config = dict(
    d_mlp=256,
    vocab_size=25628,
    norm_eps=1e-05,
    rope_base=10000.0,
    rope_fraction=1.0,
    tie_embeddings=False,
    parallel_block=True,
    init_std_qkv=0.0709,
    init_std_down=0.101,
    lr=0.00414,
    weight_decay=0.0,
    lr_head=0.0149,
    grad_clip=0.5,
    schedule='wsd',
    train_tokens=154500000,
)
Each number is 128 + 32 x the weight over its row's rms, rounded and kept within 0 to 255. Layers, rows and columns count from 0. The size above them is the row's rms in percent of the matrix's.

# layer 2 MLP up, 256x64, rms 0.1, rows 242-255, columns 0-63
size [105 115  97  88  96  95  96 114 109 105 108 102 115  91]
[[ 90 165 136  46 126 153 158 138 121 156 178  91 150  94 166 118  98  98 144 112  96 181 132 168 197  99 108 135 130 183 154  76 152 103 178 137 150 117 138 106 152 144 145 115  73 118 126 104  81 170 101 126 139 102 114 177 173 138 132 119 103 154  61 131]
 [ 72 145 130  93 116  65 140 143 100 153 105 144 110  69 148 106 116 136  98 140 175 110 127  81  88 155 176  95  81 138 129 138  93 100 175  77 127 138 151 142  92 121 126 139  60  85 159 110 198 139 132 146 159 137 123  85 109  52 133 130 188 139 141 147]
 [147 105 131 148 112 110 101  76 143 156  90  32 147 103  82  76 159 114  90 132  87 109 139 110 145 183 131  65 164 136 108 157  93 172 142 129 156 149 159 150 113 123 139 103 106 102 137 119 128 189 150 189 133 147 130 101 107 164 103 116 151  48 105 112]
 [174 176  93 175  97 132 150  84 107 152 153 113 118  96 154 121 140  85 134 102 130 127 112 196 149 101 148 121 127  94  73  67  93 143 198 154 108 147 206  83 155  83 171 135  95 182 129 148  94 142 105 118 144 157 119 144  93 115 131 145 115  89  98 101]
 [ 88 189  87 164 166 130 162  96 142  82 127 183  93 159 121 150 166  89 129 127  87 105 173 124 122 102 118 123 153 177 175  78 131 167 127 155  91 123 106 120 123 137 171 131 102 165 126 133 180 101 129  79 146 158 151  88 164 144 109 162  82  86 123  55]
 [129 100 146 151 163 123 116 114 182 155  97 154  59  67 152 127 162 127 147  83 166 118 133 106 124 152 166 190  89  83 135 149 134  65 122 147 158 139 113  84  87  46 129 111 139 144 171 120 130 130 114 131 139 190 134 161 120 121  85  78  82 170 135 134]
 [118  53 130 140 124  91 150 135 138  85 171 137 112 108 116  95  85 118 180  91 118 156 143 134 150 133 130  86 113 195  66  82 145 170 134 144 157 147 148 165  99 129 100 182 120 184 126 139 119 140  97 114 158 137  68 102 162  62  93  95 179 102 155 108]
 [145 110 137 197 128 145 133 134 130 154  91 144 148 146 167 147 138 118 136 117 150  63  55 135 111 127 138 168 166 155 125  78 159 132 171  77 132 200 128 167  65  69 128 164 159 168 138 120 145 104 117 108  90 153  86 121 188 115  72 131 165 139 119 110]
 [129 138 143 130 146 122  86  89 106 106 169  96 128  99 118 132 172 195  76  72  82 147 194  52  60 128  87 154 111  83 135 152 130 180 117 145 122  87 133 132  76  94 146 116 136 127 161 121 134 157 134 163 138 154 102 158 139 160  73 129 112 167 162 130]
 [120 177 160 143 148 145 143 133 147 169 128 105 114 116 140 141  94 221 148  79 164 140 128 135 133 189  94 142 134 131 189 150 110 106 173 138 119  74 168 176 187  77 129 109 130  97 122 119 154 112  80 142 127 133 144 166 176 142  80 182 118  69 120 110]
 [162 182 147 123 135 123 156 156 178 147 149 108 118 119 113 151 103  92 150 105 120  92 158  83 181 116 146 112 124 135 180 127 106  98 199 134 115  98 116 117 142 136  88 132 108 126 164  88 100 121 110 224 125  57 143 183 162 121 152  92 139 125 151  51]
 [167 116 139 132 104 118 144 147 160 165 176 150 125 125 105 121 173 238 174 120  78  92 128 138  90 226 113 130 131 149 115 110 126 119 161 112 151 149 148 140 156 152  79 133 145 112 114 101 145  94  83 143 137 172  84 163 113 109 153 169 175  96 150 148]
 [ 70  85  82 112 170  86 129 153  98  89 140 102 153 143 132 182  95  81 139 119  71 188  65 122 110  88  75 134 164 129 149 125 118  70 116 150 120  63 113 167 142 126 152 198 159 171 127 138 131 134 109 142 127 155 105  79 125 137 118 148 104 115 165 143]
 [111 178 202 137 165 121  68 134 111 157  82 110 125  47 170  71 129 101  92 154  84 138  68 105 143  96 175 139 135 107 103 111 129 163 138 147 146 150 179  79 106 114  79 159 126  99  99  99 137 104 155 107  65 112 124 108 112 134 161 145 147 128 114 148]]
# layer 2 MLP down (transposed), 256x64, rms 0.101, rows 242-255, columns 0-63
size [107  97 110 115  90  90  96 103  88  86  99  98  85  84]
[[137 127 140  62 150 150 165 160 110 101 176 112 132  99 143 130 133 128 112 105 169  93 129 128  81 136 144 133  88 174  90 103 111 101 155  88 170  97 139 186 134 142 178 171 173  98 156 116 112 118 138 119 134  84 163 137 199 115  50 120 162 177  74 163]
 [153 115  82 181 129 132  90 126 160 144 116  81 139 133 120 181 138 141 154 174 106 198 131 176 130 115  58 146 146 152 122 129 154 182 124 185 157 152 128  97 112 157 134 129 158 172  83 161 114 146  83 136 119  91 145 167 156 220 132 156  87 103 131 131]
 [140 154  79 172 120 136 130 104 152 175 175 117 113 123  58 129  98 150  87 153 168 148 148 110 119 122 130 113 106 117 161 176 104  46 124 125 104 213 108  85  79 120 166 127 112 113 118 121 128  99 132 122  88 187 100 167 106 140 165  82 167 179 128 119]
 [167 160 122 111 138 151 112 131 137 154 152 122 187 132 165 211 143 141  84 125 122  68 172 149  68 131 127 129  85 130 142 178  84 178 166 185 130 160 141 154 144 193 115 112 115 162 167 143 133 131 117 129 142  83 126 143 121  87 117 191 166 158 176 135]
 [ 91 117 144  82 176 107 138 176 130 178  96  70  91  99 136 111 152  96 120 135 129 135 174 195 137 180 111 119  80 118 105 154 143  94 163 102 148 176 201 106  66 146 112 148 146 102 127 109  72 115 157 140 139  83 144 114  81 125 115 131 175 133 167 158]
 [127  92 149 125 114 173 150 182 157 161 146 168 178 200 122 136 155 136 114 121  99 154  96 121  95 140  72  76 129  59 171 110 116 154 151  88 177 141 144 144 142 143 137 131 151 142  89 138  89 110 151 118 115 109  68  95 131 163 157 219 147 122 168 126]
 [ 85 170 134  59 165 134 149 105 124 138  74 158 138 143 110 151 141 176 138 170 103 133 144 128  98 139 141 133 136  52 112 148 152 107  81  69 105 142 139  75  74 132 171  94 133  90 130 124  86 123 129 149 171 164 162 185 127 200 167 151 134 116 111 167]
 [130 138 178 123 137 110 130 131 163  91  71 117 115 111 104 199 171 168 110 119 115 130 137 158  80  37  73 149 200 164 145 112 196 115 104  98 125 141 159 130 116 115 137 126 129 148 132 152 125 118  68  76 134 132  60 130 113  96  99 153 144 165 118 109]
 [ 72 124 114 121 168 168 190 150  77 141 130 111 115 156 127 164  99 125 187 155 149  98  99 188 176 113 123 143  94 140 122 132 136  77 126 165  82 124 135 144  85 213 141 170 127  89 111 163 120  94 138  92 146  53  76 115 140 126 167 125 148 130 137 132]
 [155 114 130  87 170 138 156 206 114 113  84 198 163 171 131 112 142 135 166 141 126 113 151 132 193 118 198  66 134 145 101 124 129 178 113 149 169 127  94  87  72 137 138 165 167 175 118 166 136 136 103 142 141 138 140 160 136 156 167 123 172 161 138 167]
 [138  85 122 104 156  87 153 145 154  73 110 209 104 139 129 163 149 193 132 130 105  47 116 156 103 142 105 110 137  96  98 131 158 144 190 110  99  92 122 164 131 178 122 140 120 135 128 125 163 120 181  72 104 166 114 106  88 108  61 121 130 124  89 162]
 [ 98 171 152 114 112 128 109 140 150  99  78  81  88 114 104 115  70  97  78 165 210 162 105 152 119  51 173 199 120  97 141 143  98 116 128 135 123 100  98 122  74 110 183 110 143 156 177 154 137 122 124 131 162 124 125 123 119 122 103 111  88 152 161  85]
 [136 198 151 154 106 190 144 115 129 110 131 137 112  96 100 105 129 121 159 120 144 110 148 111 131 145 200 134  79 149 165 173 110 182 141 109 138 132 152  60 113 125  96  51  92 102 121 182 132 103  98 146 126  82 129 161  68 135 152  64 161 158  95 132]
 [125  97 108 103 139 132 132  94 162 153 206 111 122  68 138 124 132 110 111 179 161 128 179 133  83  67 123 119 111 139 195 182 124 119 156 118 133 175  76 106  85 156  70 100  96 169 117 120 139 101 166 142 169 119 103 114 110 155 131 160 131 156 160  60]]